Part of a small language model's weights.
Training: a variant of Adam for these matrices, 315M tokens, 10518 steps.
Each number is 128 + 24 x the weight over its row's rms, rounded and kept within 0 to 255. Layers, rows and columns count from 0. Numbers have three digits each. The size before them is the row's rms in percent of the matrix's.

# layer 9 attention key, 128x128, rms 0.182, rows 106-127, columns 0-127
098:156126147119135110134126148077094131110175115140142145134122164147174149129125101108132132114105109146124126146158093106126192128124101139106137106147142144135131123123163093109113139125145083118160126093143130177106123116132100149114071142111139076146152174109105161112123103132159110134147097110116125083123108119089142173129115163127105096074172155136154158115119166120112124114099
084:059121127148161139121167122132119129137104142173133137161132109126170117111120098121151154122148155127112110130125108126135116107138120087120154121141108150115133145188151149131153106105106116148112127121111103079119119147103141095158144154093117134122088110156152139150127119081176117130114125178132099143143113143152123110130183121160142140204128076119109141114167104121080121151104
119:124121101145108118158138141171091160172108095167128093103155095131096101116122139145124133159136125144154155100129150154125074129077094097194132117129165111167166127091132143129147130122142156097149135174120104107149099156141147094138171136159136112125134088133131139127125163156121138144126150139127123112114138118146106131104090091090136125156108118117080122147146133177108098119139
116:120111108108151161097154152156148161142153135098134117137194135090110128146124157142129115143108072108141108117159150118119154113112121160150146117131141146136135102110121094125099150117128126142128113130160114143097164121093149160137082124168085115143162134116111083117112106112092115128100174109163194113126137104103132154156198101113141138147129107122102160111130156093111120109124
097:128123110168114132099126181179122131151144139154135126090156110122106175126114160135125162119141079161081094126143138131122121135173152120135113115116184127136144145134123133115137141137147124131142097147167097094115150123110137103104131098093115110096130146115115120188124102156146133080095093138168146116142103157144159112102150082121108133151147091117086141150154166124098094110117
100:090126151146131116114168137149124122175137107152132139125136088139063127127087114142128159122148111116094127108129123176141101137108119094139130137118118126094140147101125142156171102134106111133133114124173100124149127175095179129118178136131128159126118136067159105191127145105089148147129124154155135120138115142147111126112111080104156136167133096079089128129145131139133106160095
089:147128084104149122107172087133130092128125111114141156139120146121099137116160158154122129086152140140087185071081158120138132076156151121144118112126112147121156137133113122158132126153103139145134098114097157122132154139139156143109112121093138178129156134092151101150140169113120174146136087095152124121123150165135158154173142098143143141102148125134178158134118143144161109104117
099:154108121157136108157071129175095149141123169129181105106132086093096106112152125131132135118136174145131121118105164166109117135146128114141133121129109126146145092179099119129109139140136109106118112153168118117158074158136190150150128149173097132147100106105140125066141089144089147132122153125119115124127120120175127105127146103105143129142105139088105122133105103131140150165116
094:141146118089143144161120166112070185167112081129113116130143129138134115129162102115141120178130143129168142125167113101116121113094076134183134081135159122180135139070112114117109160120117146100141141135095126144117101119141093094152105136150154084130163111151097172102140132140131108134140151110126127120114139094077116136120111119125142102081123126148128118130170142138120116127125
096:116132149123110140169117123186107121117127108118119115141132138177118094146119138085121109108119139094134146170143126076155108144117096127126100096148179103148100145102130112168121143103132147116126132111135133085149076129159096087151162096143139139132147131140123188150144119110178131173114105133100124164138127104064140133127099138142161128134123112178114091132165152114102138135119
101:161132139164131112113140113134143111099115146136098093140090092111148151082119155107106123197138095135132132126136095157134122169063121132117124147137143128079127126151164149107137108104147137165105131131136133116078143127171165159132136104076130073140114176138097082129118103123133124123127141106129107130094123119176123117098123123174106133124116131118101145154124108127155118072127
099:120129126110126111100135115137144123145128079116112170117132173115151151125154120135169143114203140124135120141092164151140134138146131120142119175113096129129159147124133127155170099104136139149090098121087164139130144150093105087131165146121107158097140112120147140185130170174112135127183102144120093105126154144124137128133091130117123131171168101129160136133089132146155095134170
081:208130122102122133164084126097137143103164117086135111114112144106109125132157148147111108153116120126141146136135134120117126111119117166128130133130181135158098082094134069115101165129132140105137124118119163179088121106160123159119114108130136118131173139092094135102131146179097141112139140101122143116107129107095154125127109129099134126046123180160134120150119141135131140109112
108:119135113155138120138139128085154140144102163147146114075132097100120100115100125150117133135149145134157119106122147167118101149099148124130080151140103124142146117170096171083157119142125152111094159141093122097146127111124137143178161127174111129125073101151145120116127105133126141117128175138123090151143116128204109096137110136081107112116087143095138114110118101158120138152167
085:059123137161160143099171127113126141151111159174114142152137125153186127121117093107165141133139142104115119135124094124137128128125124106121157128143102132118129166167156152119150093111106131134116117121105110084115141134103141103155157157108112135117094118150146127154124131089184120120133150170140098131146126124135111112137183143147139125199142064114105150114155081121092121132133
089:064116147155128146111160121158134129137113157158116134155122118132169116134114113104152138117140147111108128147115099118143105111144128105112154119141129114091135140179136163131133112104108136143115113150119102062125134140105157097132166142105106147128102107173153118156134118091174129132109139178136102148133123140123113082125182106148157150204130067122106127120146090107094131145101
091:146100175147101123143146111150105092120126131152090161155105130100169110114165109067143133124156138141116138095118133132138128150108116083126160104157126127075107136189159109121128096130099138121140074134155106098136139155123142128103117140111117090130075109126181143121119150087173104142146106149124099122116141125138117125128179152166132122148119117130121108138161119123065131122110
079:140129091093109155151090131161131126099162120096138094084124137150100114169122125152156116134112113117151128159154137103131094147155114151150127148151187109140123137097127120155107163121155153093117150147134142100138104102174086112157144104146134149130194154119073141138137107173153129147109122120109155138152142096080147122139101116076154120120135131160120127142122183140119136103116
111:143112116164112112158095154161088135135112121150122118111119067117116107141111144145122157139162155166078103122148140166116106120136116086136153083133159115131166102151126142120119131128123115140148133176163107128149100156124168116092129141117142090145105101116129134114131145144127145119100130143122131131105107139186145119080122066146113140148096113073099120174174126138098125146089
090:110131141114131130147132097096134073097138131101129174122088129152132106126116094098148132091118152094100126154134100140161127138144130134077161157162091122073103156142148153165136095141122125143120118106150139083167112135126144131130158166117144191143095127091152129137140094094149143167171095146110133155136113113093146121137129165172150138120131100120136107132143090120135161148113
105:155128095086145139126139118111157123093181136090156127125144151125109113131133157161120094131087100132139148115155138106111154116133130155110126139140117149121138090111146109145071156126157097136143160097125157176107120126148114163142060142150130142158163163089094112101126109131116133145123143092122165114124145110104145166165131137125152128082145166145137164100071151118139141096124
103:174137121108147133115116141101135141111156160110177126138143159108122136126150143127100113123088117136133137109153141105109167114131141167115095105117145148148104108136102072122079164135131113129143146112144150177092130098133111181131064102141114120143135165095096121098131096146109121114104130088141143111128127113089144148151161137136143121048142171149133160109101153112139123097128
# layer 9 attention query, 128x128, rms 0.183, rows 107-127, columns 0-127
149:101147108123182076126150118145098137146133137098165103108140104115101145134112157149142154131129096155147142129140140131103110120109099087134101140132126189138129108140117132123118111092138148155160164127171144115147132180106137194107113108149077143122127112154111106127117154112117109128065112100131148156115128141158142127113125118125093101118091142099142124126169169101113084083106
093:086109123134113115143136112116135121104123089150130131130124151151150160137136120129124130108154129113138153148078141123108176131102154105189125120125095120132132181209121118158157113098114129115119157134092101049103115119139130113112097163132141141138107135132199102152123143106144116133143135154123116115162165137156101160146146132132127143167096112131147175147139088131132156124149
088:148156102104142132152117137137122128138117147091150122098132121144096097134093143111120111148129120141137124121185109133137125124143089141144108131151141137166108113057121112106111165153141118130147148134151171160152118143155098171138153098143151112100164124122073168126148127132092144139125167098144165151099139074089148119121099146133148087082179112151112107139099179120120111136124
082:093120089136147109115127105150124117122132123161077147116134109122145144111142134179169155110141160138125156079100119065119116116143153118128124132136110130087144178156152159100131115138114089121132126103151101145144112148132130112094140173100154189066159108123150102152160126124108102126181148145140104113154116141145090107122136106143104125139082131114120136095133079128148157134130
101:107131123142163096126151114155069131149139141153117134116123111121136152100100157150169169111111145149141164091130169093153151137159115098156088108151084134117168158158135191127158129149116139096143134119122124150138133179115146140104108160133122170114127139140145102153146148092155124109118115111146116136164131179178129131114111137147107111140080132099139137097179100129122145126158
105:136143116136131102114143125158126128172106142132102111130108129135118112096095139180132180136134109144143139083119153198144090108093103099151113141133114134170154111083122143130161130131109137127130132127119134124155152177098178137079152117138140148096141103146144074113146154091131158120143121099138110186134155081144149123137097097127142140131114136112150144133148141149130062115137
078:139114134147155144134188109101122101145153148102186145125135199104128114126105111162120130182149106115132129165137125106122125141152143125129110105169128137113086141145120134168140120141149136107107118117143181114113129148100161196145100095159087129168114122119149145145144149137125136146106142137150133144093166070127114121131132152145178145098137073127129114141105148113128148117110
099:159134130104116141136101135107147141101123108114169098128105125151111114161121116117114103149151074089116104170100123151089156134096138139164121150159165131149096116186110067133103133112138111152137135122102131083094127117143091132164083129117124100142077162089163155124125118120148127160106139136139148108113160083081129151159129127129137130094182142143133155149121132115117114153125
117:129107128177097134140159153137116126109160081167146127143107144136161165122150087117115087116132138131161145135075146113120137140132149114158138128120122116098094122186118089147138107104133120144126135146100125074114111106150138118146082143159136126178093140107151141132096140169164110129126121190117078074119147150135095144139148137099108146159097157136147141138158105115110134114147
085:097105136097107129115100093143122131084127104121115112114144136119133122131132153137149133081139163124113137139095123130158152126129157123096112120068139139120140162135127145130167125107118118134108110132136094138105128070126132076120198091113129152115172143184101132163142145117090115120113155140124155154187093128166128134122162107127127133194107102151111128116105129119116163078146
092:149134134130122114124094130160079122147080158138111118120114098112141135096113185119121161082131157128163126082128169134130120101100087103127110121088114123186144136116126113117150140072136134128133157126109081156134120146138129131111136149118129110113133112113125085113174111134134125083111109105108128138168098183147110128136120100117069109102100173100101100139138114153148128152155
128:145131122057114148106113149105195116103134119127113117128133160159106089135123099140100119122127109108126116145126075147110121114106181163101144142123153124105074115114126092115107137146128092169110105114133139125102112088165121088148140092108136135124134168101122136139142083128126146149150138138131150136153107073088127141162144100133151169133176146142113146126084135145140128128083
089:093090146146167130104166081105096118128165113124164138113141166122096147111134101133122099170130135118116143148162144121136155159113140113116108111144107133125159118166104141144164119118136139158117102107131132060078148115107113159153114102122136132156125125152153146153122156132113082152145137102137094096112187141132083122104143141138138125145151060141131151106130143122146188135114
106:138136130132161089149101127155062128142118120110116095100123085117120126147098174114146143107128115158165083111149166136115126130109090103143079111119123140182155113108110134109125122087155158130150131128128098163149111145137102158139140123143133107116122128117119122138129124151120107127120111086111121136125106179154132117106090114116090060077121175091120088162147156126148093133125
096:134105146155109097159108130142074125129138116155111131132100086101161137131124149105158152090151173150161108094126134118139110129121121106129108122110138127148146147130139141169133110085137154092157129148108106153132095134134112150126177144142166107128139093124116118153108144174118112131144109151067083091099098197177103096083108123104102095131108153120118124142151125136124105147141
113:140109139155129107163147142128094116123173104128139116121099096119175136125111108072115143133171108159161127112103120095116136154097131109151125105171123140115130109162145109129134117087172121159153162114118127089122063125174131089112091155159143094117102164071100139113123102148170123102114112162109110104115125130145132131122132155127097106104151157116146121160161130104107093133138
110:111112122107086122113142143134176117083134093166130153146100160146140151124165079158103126106123140117138152131069110125108137118121169139147176142092134117099097131162113069111133112125125111149115126170127114100103124073152140105132123109139116142159129145120151081125130114148115106149137141148124115093140152096120095125172150129117125175204105158140160137123118110147124139109112
083:094091139148118133125154122097164113105161125158128160131122155137166146135142103139155142115157144121092159158084108099121146148142176131125116121151129133057112154203146160148122092136127112122120111114127136076103112130131129110117109155122114161128104139133165121140113125111166138133131129201108124085130130125145109141138168137138140157163131079130144171109119092103117168119144
087:149097157166101127127172163146068129142147124147132133148118103115160142119127123118122159122135145167139108085096145141145096134138120091115110112106117115110142097131134148155158118130144159100148093170096120167125127129109172077116112122148107116143109124127131098115110143149165131129105076153090082093110114149171107086115152134102120122161097171111125116122194132137120102111132
102:137169117084131148124146133136162129138114141084139119108154123148101086133125116152110115160098105129116122150165097175147103109144106149109142155134151124128111101059125114119111148169115123146130130129160186162160133125119144142142139082148123120125148126120093144115123128097086159149118159100149162158085118060090157104139105136140171138118155111146118107140128166134113106128080
103:146159108110158157126151128124151121131129153090154117111154137132096072135105107146123098174117092115102108136176105156143113130162122154114132146171164130136103107085126125120105159173130110151129126108157169143152139131129126161144128101148130122125137127113093148113126140098101145159126161103161154143107138057095162127124104141136180118080167110146120111140101164103122104124089
# layer 9 attention value, 128x128, rms 0.138, rows 64-96, columns 0-127
072:125162123102130121122189080072079129141136106112094110106162136111141101114160107138165199091108093125126129102136142163116170168133150102130134126137120124161129137154135127128133120134113136090072150116161146121113121130143090157097120127137106161156147131094121099149110153145207113104149121158118139105108124117123151113137130159131157143153125120132142135112123147119144107128080
098:114109139114139112132153154150128135141085127147183138133111107139118102142119072117123124107113134141136118136191126124122133086155097127138078081166148129122111161109102098121100127148141112112087147105175137133116109143110155104161079126175119121128109130093151110159136119090155139150107129117144102123157161078101128142127157166139189118132143096107159123132128143089093105146136
078:139194150116121137106134123084142138101119136158165097129188104127083124123133135092141103144138116128127174133152103110116085126115192135133127098111143129132112188127115134117157126127150093174122102139102120142137127126102144115098089122149157168134112154118132133100138119150097090094141134079146144145106120172139103123102094085125134135123153134107101118116100130088151149126081
068:127137117145119112143131168124099100108135137122099152096155171128141148108152113166125046133105166133127153089181135097123135147098138129125088121089134126131113160159125115130132124140121085159134123129105114111102089122158152112134141140097121135131133086155128138147144128107106131081147122165126142101106186137120137128147158147130119126106152132165093096122124107205106107176146
078:098093131138118108128116072170122128158158107125155170106065118076137158147142123151169105126129145150115130140145198071136156122113136123119135128121146123100142128105120129162178129108140124110140126115121134166127125119115166133122131138077093088131132116134111138121144118158143158166150102123125091108153155145123093141130141171108101104160146088146143132134095144119146099111175
057:074156135145136127108093108114123125105119162153162152093102138117147150137128126151146126163133147074148141094134162173135122134137165127119132085160137127130120133121090152114134134108141143110120163153130113104131187125088095126104107110173141114097118152129105139126107092126071146132165129127122090156126105142116143169111159158131073129157132114114177136151114164154121173156151
057:104135115118130122125155145165160156150143171152146117103136101154113127102150140101133140152166117114134138146135076123102140114121215121117103125088068128141135124100141146152084132146130098114171121139132147120126082162085186145111106146124117121139107103119158114097136115119088113121116122127113088162174140148142092139105098168106118134126113122175122116137147136125131137176125
063:088145114153100145136152115172102105114138151144153148130166167152153143113125131152123139140161134137142094138135115069116129151101159120127130174124129133124135092130102126130097136131166098159121131130094099127111097155062116084077097104193133112118146121128141118161116121140115134162137130152132149144099145131136127109118165127128134182144127137142116149126113094201153163162113
063:143117137079134129152132118153104142144075102080113073116132146150115096120165121092114132135139120106118165120148128125101142098139110138130135141116135126091127124117134088117135122133107091112141166124144154094142109151100149101133118122087102186125120113103098092096143142154144114091169096106100149157124173160099151157106141145146189132110129138151089114099151136120096113103086
100:139199132110137129119125133124146159117094160122146123102109130076120125112142158132120172113114131124121168105149091114109100079148141152120115077102155124120107154075116137123117121124131093131146121140148136117137104107130113150089139090134092145164140144119102094123177101189108116080082120085115118172107111103114089126104109103133132144116142141118091129130103128098122105138092
070:097174098100122145136125115115125134137097143133093105131152119169123133093104109177155126114078110102147176090179145100108105141132149123138138108105082125125052105123133141100150119123123133089142115119127123124135089113129157115105044168136114167149097124110135100124137117133149126135127127151149134151135121134105139122123124152132092135142160176129158117148151113154153171110104
083:123132109133127137135109098165192151117112143122141143139161115114113144132103136172102167125142160119117119124145094104110123066161089143116181126114115126138108165100125152135086133118108145115152132135107156109132155140061091161166152103140125147108128078152136105147125091112127109128096145123111144187075109139131115128114118136128114160150102082142085138139130120122110127170145
058:117164135119125127120109132138112138145152116148188136120082124102156153122108119087128130162197089078141111114119134110104149142125128129128162079170136128128120105151114124120133131145122087106136119123158108118148152127100097138090113120145187153121158125147122101140089108129168105153092188117125088130144129137133135105084122136123147129129127117102103142144166116126158122163058
070:112113154153125132116116145062118132138122137140139153145109110112156142143134107174149078151107137157130125092079188086119125111135138136147124106128156127115124186143102119117123131127141138136115165132119118140131132102135098114098185124189184128116125118137130148136107144067123134130132128111130149118118115156107119132144141110108104109138130127115040124132106157127159162150184
070:143130156127125157122144113138152147093134121126195093118135126139102102138158106089103196120120136141138141147137099101114089132122155127106129095135138134113127111134111114099142122144122104170132072112148142172151117144081092143120150111134177163135126091116126124122127058152114107128126084122122133114112114131139149107118081089142152157104156088135158151106152124137131165128074
062:068110148117142113123096095114165120136092099148221157129118115119093120149180130121142110103122126170128129133129170119143105115148148150118139118131132128131136130101130153123099126130155189140141155126084144139121088149140142101117107133119125095138120103108158137113136152163141162138110126054149163140122084127117098142124122117120158127108143088161175106129117111113111113094127
068:123149171126138131132102187138150122104138092156132102122104163094140126118179117062102180117156114133145137137142135123122097161112160122122124097146119131110122127134132122127107125137131097123161086131117103120100111135098135084164047140150130108119120104113132094104122156158109171112147128090141163149109130092143144103118094154130158134118143107099165134103137104111134145126072
081:149125118131130110127117085141106121154082132118136138121103149105162128152095123182172117155152126088116091135120156088135139099163150139125155144138151126113123108086119129102128136118143131134158155134187137108129141134158109127125127110155115135125161170155101126176138156144075150163153129164117120103166165117116090144147131164148111127159122103147103124140081130200141111099147
081:130150130111120140122119119133141136107120146152159134132135134118099126140118151123135157156124113129126147123154108146127107101149136130108199135098144129121107167076127146106136124129139099172181088151130130137136151148109087140097164107140142178157139145147103114083143143159108077078133144097126151189108092162138112105093101101153113159152143090121123158094090110100148129138093
064:138095135192117108129091163099112149136154097147141103097113139077126124131093153133128173146122138143146131167126155089125083148093168134127113128147173132144133129169153119064190127129132122160128111146125135176154169102132089165114163128140122153147146126169106148098113154151127122144136121149126140108150138144167130109109140147150143130122135108099126133105105127166141118145168
066:150162096124109111129164075088110126137111118129129137171185092188107140134126111164157111077111126118114087107102079106109138093149139137161168166106080131151101142145122143163121132128120121144114102128131112118118092121163131118163102144146062105129134146127138135154136117116113148150112114152119141129096101146105130123145126151131093160129122173140119131163107108164110146102153
074:157094137110141139124139097161090130141060120110139090114123132132110088137135109127142107162119136137120116127130196071108105085145174159114095151156153134093143114107134106111081130164122106152142168104160135138090164139163119116140035114114088118122131127113129118169121112111130114157134141125136153139156131117105132127111126157124142125128133133124087089120136141129113140105106
062:156088103141136120131133126121102161144142120128124123101171091100102134117165158112139078125128164098112126179129072155146119034126163154140123188114163129135145134121141109174138120124097140087162140136108138129180082119106160106120152159106140117141118099113124124122132114135181105148117115116104119114159108101134122124128125119142150138112148148139138098165119136124098110146135
099:108184154100135135125150123149131151126094112128172136116119133105141095142113127096111152123111131154123155128187104127110128092178129134118117054113136132118090161078119111125093132120140095118104138129167140114124112111127104140125098104173093148181129132101127144145141101154116135111095120087129108171115115076105109134103121120130176145116139104126081117125102128079117112156111
067:142100133101133124143105137125121138140119104122182144118080079084125159149163118112135139116119155097098153125162152126128111094132083149176114118135167123108124105124117120151134130110125145076121141112134116163105120153110197101126118131107139116108093138085170137129148137084150125168128123133129117106167150088117098166150161111121145097122121104119128098130184150079142145149107
069:168111185172108113157125157102135131136097127131182142122079156164147131181138126109170129157121125138101132085146187137121105162132108119159148087112192132155138156156169134110147132128135111129163092155109153145112143134173104112134167130117135150145139144151117102159140111154127108125138127157136179096132146139153115108138110096148124098137129115126146137121169142129112112150139
068:149109149135140106125071169117138145129130127116125143131099120044137122159135124149149084144141115091112148090143149127152136099139148147131099143127157125099096149106131107150151120120134118108159113125130136137177112093148107090158130134092143131101113108153130119129121124128052172136136157126132084111174178127114130139122130155118054119132144116090152119146114143095147104137142
083:126139124130129097108108127185124120098187150136164124106099163119116156131121131144142072109177123115128141133136105040117102071118188150110135139120087130120148128122120173133143128125123124158139128126103133093115125156137176103125101162108104102116111111160132144125138130148088110135118134089129102161129168124131112148132148108133096122086149142172104125142104130168123141119116
059:132106124154129144109148122171105147099131100100130131088122146094153109128147152104079110191134155129145116169086123133154113100095161145111073190142106135093172100149122134113091125152126143140160146146177122120106159129113123123102124098119140110112106108116120159149128099140140121145113118113120101118137130157130115163110172132124102152120126137156132122120073135114143177155185
061:143127125139115161131133139133123112083125137125116097138145138136119123117080115151065171143136096171119122116117154105132087136105077122154132095175112129135109106169146134092143126120125109113072117149091119156120138082154113118107042108144124130135121177107142139141141118148092119143187109144137132099160126153158122116123126092121137112151131138100154154097148116118162148098121
060:147129113110137122114196112149110139115174106099106084071139140115134085118139120083111184139120120147157138133145066196129126167112129106112137137132100131165165098110163129117115128141114110152112153140143163117116137146135145166117141124115100140175148151108147101121147125162121158065121136149113102115102148101149156142118102147156136150136131117155140137101137120118128119151090
069:186159146092124107151175148157115148120143132109139102146104130151126126135158127085131159174107106085143162137164121113117088166123113115100153138125155128119125149130139122106171124133116094131149107118128136140136128148118088134128165144116163191169141144153108103109154093162188111105124125166121151132114119128132142102115068137167189135115142128109103147118165133128127116127107
078:145100130131145120123156120177150146141108095103141128137147131169117111134153155106120079158103141098130177149214156157107126090142177110111098116089092122157100106134161140143146126106132100158148123104160145134119105140059136185152134145109119158120125087138124149131102141113121110098126116137118093117119100110142119146104143108111106122140141097172110157109123116119129103138118
# layer 9 attention output (transposed), 128x128, rms 0.122, rows 64-96, columns 0-127
060:103124131175116171128138144125129126087112149129101139116136154187136164133132141120105161153142134106118149123098112126126110120146122146158095142134125121120139145155137108118096151081171183139161111164092122076161121125128115094135110147159127169144108151110148110129080109159095146116114135160128151140106122141118133101132164103094154098108120130194130149125109074121105161129178
111:115138155152166142139123154151060148106155161108132131139108106144164127126145111090122140158149092098115169118083128155079139162086093086121143119153146113147128136161095102102132092075130150148115174139112120112139129140151090102144123152122136140182056103131135147144112116163131119130108099134147134135153114140134132140150137130118113118115119181141127106150109112116104118131174
082:126107094107116140136085133126130108130090125087099135109129110127102124110156111175110138103104109108137109149169107139141180076108143141154139146077104140145131097077116103139110117102113106153139114098122107134122147084167116179183144133098157080113129150079080113152169132138150112110130170128126132116141142122107095120099121125142113111098131156153143110111118123160118160161125
061:141137109111136114129081131142197173138114098135131096119126143166136103144102152079153134136195122104103135148104104085122106123115107188104154132159132123137084073098127142107153138123125117096113171128152132158090143159148111096131146132101135106115128134108153127141120161143159111121155159102156133141150083158112113106108134139135130148124145133115099150131128183095140106111129
072:144115166138105134125147144146078129147137150107142101147133136167152125089139121108107099160142111104163137103108118136108067127109116110134141155135127110102144101126120140138143123164177151137116114154169148162142129080083108160162153138089072113137122110163149115149137133120100080129123138103171141129124122080132146104162145140146131182127119154119104076148155151129098135122168
044:131149184149109144148111110125080111134132138105113131141146122119133133134116143088095111124136129175101111156114121152121102106136158145139142161087081104112110176109131142110129123118149092142140110083117126148134113124092163103174128117136124157153103102127140092144128131131119130116157100110145150109146126118125144111158053132092099123153151107150143094089165121142132061092075
055:144119162114186144167096162152119155082107117156148087128119165094114108135120110138121113121159105141134132175144158132110122142125124175139125140124160100106139121115149157137126114113127079147128122090129149129145155110120118107174145088091113118124073133138149148131127117136171077128157146106144147126115112167115118115135149106119115134104156102075140139140140120198135140068139
055:112080081111155120136079123130190157151131138133139087095113090112130142116130141146153091094114155146087129142101129150145121084177117154129141146132125127149135160141150126092141143141125092134142134101125121149138127140122127097138134122087138145098130149123139170170142127118147138084143137086096184149169144145098099125134075098106105123123114179104135123101145144124117139101086
057:130125178140146131149110165112111137123151100110112109107106145121075124149082130130151148168064103139151139147103145100136187173121119152142104068112109122134133119155110146140087115127147162113113163156131131122130114129147111156125143161143130089152122122173142156160114148130143119171111187175134131115148103148102106113130163109107118110142143121149144115127131125063130137143153
117:157074126140118147118100165167104137141096113131144114151125141126148135136160122134115127131088106163099082123111156105113125104094158131145107144082094115127153069155110092146130089104180124142107096150121115138109106079157137141168151161115106086125155119149101130138130111151105100142127135160133133089127121166128128116161141110060110131120084156122133118100117128127135169148142
059:137115150162151145140124122117161159110130090189129120131112141118132109146113167122127142162129145103133128167144102158165139137105098152132118170140134154164136132117135084144102076121099081147124174132115168120164144133142105148136137068158109116141137093105136109112125180130147129134130102126155131083141109147116091093108153142120112142074147124111107163118137096152118098074110
083:092076118128131126117138145173119125148118110151133099107130114107131160154164122155151123127101084160122100159104168138151107162134172128145110105092121108112138116198119146145159141130146077141137116124161117156117110121146132078082140137143105110139154147145134120137117095119132129114134137145123123089132144159097110126143114104077128091132103158117132123074160106094158164072115
046:134112116155162138124105153138129158099138142105116137114154077113145098155160093127142102114109157158057142102113129129131133122153143112149124115101114116155133161129130149127149154107160123155143103132098158108143116137115155097088109162113160145136117124130094112156176167153088138158138054126125102167147123103162123169168130143150150141115124111118159137130127102157089077123138
054:147141122131097132126123073132112104102102151132122109068154075135151137157141131069120115132158147100174149134096100163117132119127178147071179137108100101135133125099075138138125133139146119118116132105106106171112106147133131115143084151131126168152143145112065114163145145145098147093133137101161143152131154115110134140134131131137136122153109105162121128133103149108085109123108
066:092097084134117124113112129129150118125126121129123142118133097098106149089147120138143104119128108117131099149161118136144184063135129124206133130073123081137129130112105134168089174083142113104111147102099112053135155119117109139142117150124145102105126151129089141176145130111137099114130189144089128149133115121129087133107135119131157103113142151136126105120105120136124132155141
055:146121150151142115114118151106091105149140205119138127150162132156145114100112160146111122171102105082200152100129125151127131148117105100143147134110131134088107138159147147125123082126142099135124107114134141157119145120130069188163120127142119070133115118130118150104169092080130095178098128129116142144116147149131174097132144124116105137138113146101117103132105135130131143118112
055:151157081145162118135136108132161143134136186132175155132142128134104108136133095149176112171096127167140149143135133128146159140131102147144123108105191138107124177139182114132096090107146162144132119114137151112142132140093087128127125161125146114133103128139121152143160150130103117170113140144098130154162103134157140136119131155159150149092135179136163117159094128136164080116112
074:132088101117076159137086118132104112114151127155096106141104116139156132140131143089119105116096134162127125116090126142135119110098125140128143156124079109141165152149116119125177142165140165131128130168120141115132118117091135142137108101085103148156157076124121115137150134103143126125149095115151127116171132103154172135136081110088149134154118115118138125108180144069087172141088
092:121086118110105165095084133119143110150113109114105114128133105118109137116134123153106099106087101124129088145172118130164147090118173171183127145069104151114141105147132104144138109112160117156108114120144110105125116075135143160160130138081116083100161143095131132140167121112139130099138146144118145087174130088109117166123113122098119092135126120132135102090131123130118182126127
060:131133115099095148085136111119152102128119113116098143126144106115139116099165127125122090103151107151132087098130106119126139111118128139143160124092125112096137123076099126156132197129125171117128121098124112075139107104132131084174119165089153139080165143120108118139154143142132147078163124122077129135177093094144128129129135120157139096126145113141127111154157164116121120188117
058:103112106120118122135109125160141132127152168137148123119102143153144152154152156139111169099159150129132154153152163145141099152147121123087094145165100174173120112146149102094131099118092129102155150172148141156126160127104142143113164088188132158121116103152115125086109118117178121112136108115155147078138152155121124126113109103102102118115132138094111148089135112125148177113084
072:118077142148109087117085140104111113104156135126133128127133132129115134145144166125112143112139108136161172135081088114093180148106076103114135100145101100173141171130129153123150086096126096101110149138104131091150130131079103142116179180144121132137085091150110116157121148123119106117119121152131146145127142146130125120155159062145141131113114102126129128138130120067130111124138
051:074123187118144151133171164100136162105134124107164102134105152121148094110140123121134169108136091131130124100142156096125131197165112126112148119124136131137114073121148125152115162125141133151101126132130158159115135118117156114143136112116105112122090165182138118094142154109142090141116148123132111123114069169103117125126180155133089106143150097121096135139121156165154158118137
117:145088122138137157128069178168080142131099178133133109146116139133150138115144127106107132127122099097136113125100153133093136108060134106141104143096103097141131106154094095119125075077183141127140125151128114110117113097151132133176130152114107097165116124133143153150131101132128102124087118155125133126135134182116115124161149099079096130124118171121140125133125103143116155132153
071:135150158145156126142173149121073171102136127118128128139146129094138081110124101141131132165122132127158156107066100148111141167144112069096155100140160106135149131141094113148116148118134137172117096127121149151144111144147099135110096128134116102180102111166090138146154133164079127132106139127164135120091107141108107153112141178158147123153106177125116115145104136135105121141153
061:184154101142122153074135116116139119093161144131086135133145097126129116094114143107105114107126108142162137098100083101151136105087143120140127122102133111108159132092113077148144164145137177152135110122128111128119118135123135119142113186129137109096143090118121179130145149130114113117141069123112101149159114096158144159111124174152137095162117132121167126091093156112121147173131
057:132161162110083142141134121134104127152126128132126114153095140145132104141120089115144104143118132138123126125133129098147099165132147104115160125149108127112111115104125178146148078164133145146110143128132136136112109114100155133156158144110090108151130106147107064124144184133134059126114131117161096107152078101172145145170134161143161157143148102174119104170120151121147090085114
081:124110135104164108148114138134183133156127129102145140120135156160133094150138118136127107133144110130119123146147123146121133129104087176129141140120114089099110124106123152098163113152115076097142141151149119186116154120139131173142180121075133085129143083153151110140155123107167128151166149098174109116141105138147137083147131126143083152143109116062103122119166141111156104111132
047:104084151115111087136096143124153090164133135103151092147136155112119160151148114134157138108146120175120156121112112127105131118142108152129146152154117081118084101077104176140131135138175136094115139090113090138102121101114155140158158136096104111145122165157152120141121139113116139095146133158153168130113164135114106103191119086124111145167117118123122117139165147139151092100109
059:113149084154116115111131112140179105173153089164128168129162103105121121115171131133153105109117165155119111098167107134136161113119123098133106138125134165133135168105108108123125144151096161119150138118142085090128132141122114126122139154153144147109164134103102165117134128119104172091101139143102128128148173086136133125100098131182150114107146161128182123117134108145118067165113
045:095086133129142133148119136157177124112113119153112135139089174138115133092140139147112149117132116154062091126171132086121146108147105147178084124160142113105125155110148146121134114090121169089148127134143096071143158093131141131135099139111149122143101131115158162101084098130125109096164167161110148120097122145125135110154140084105113116130146140147139153148134117152104170124156
059:138117087157095156098117137132172129109149093128111133104116085111127114100136119141119129112109111144102110124103088115139172097127144145190115115106136106151146123120123109181075171109116168131111133147126125084152120116157138135127113158117151094089135124130100127172149171102116113150130119148090121113164101089106080147107175150114127106146124147140146111127094116129117177135172
082:119123123108136160130098133112147143126130132157119086099118153088117156085133100133124146112172099086171096159112133128129130124107122162154142130105154137114115088115105138129114122100163098125107142103123151084110153099151130119151150116100117105139091144125173136134102111157192079121110161124134118095123117169109093090110138117164122197128159116140124130121150118149151163098170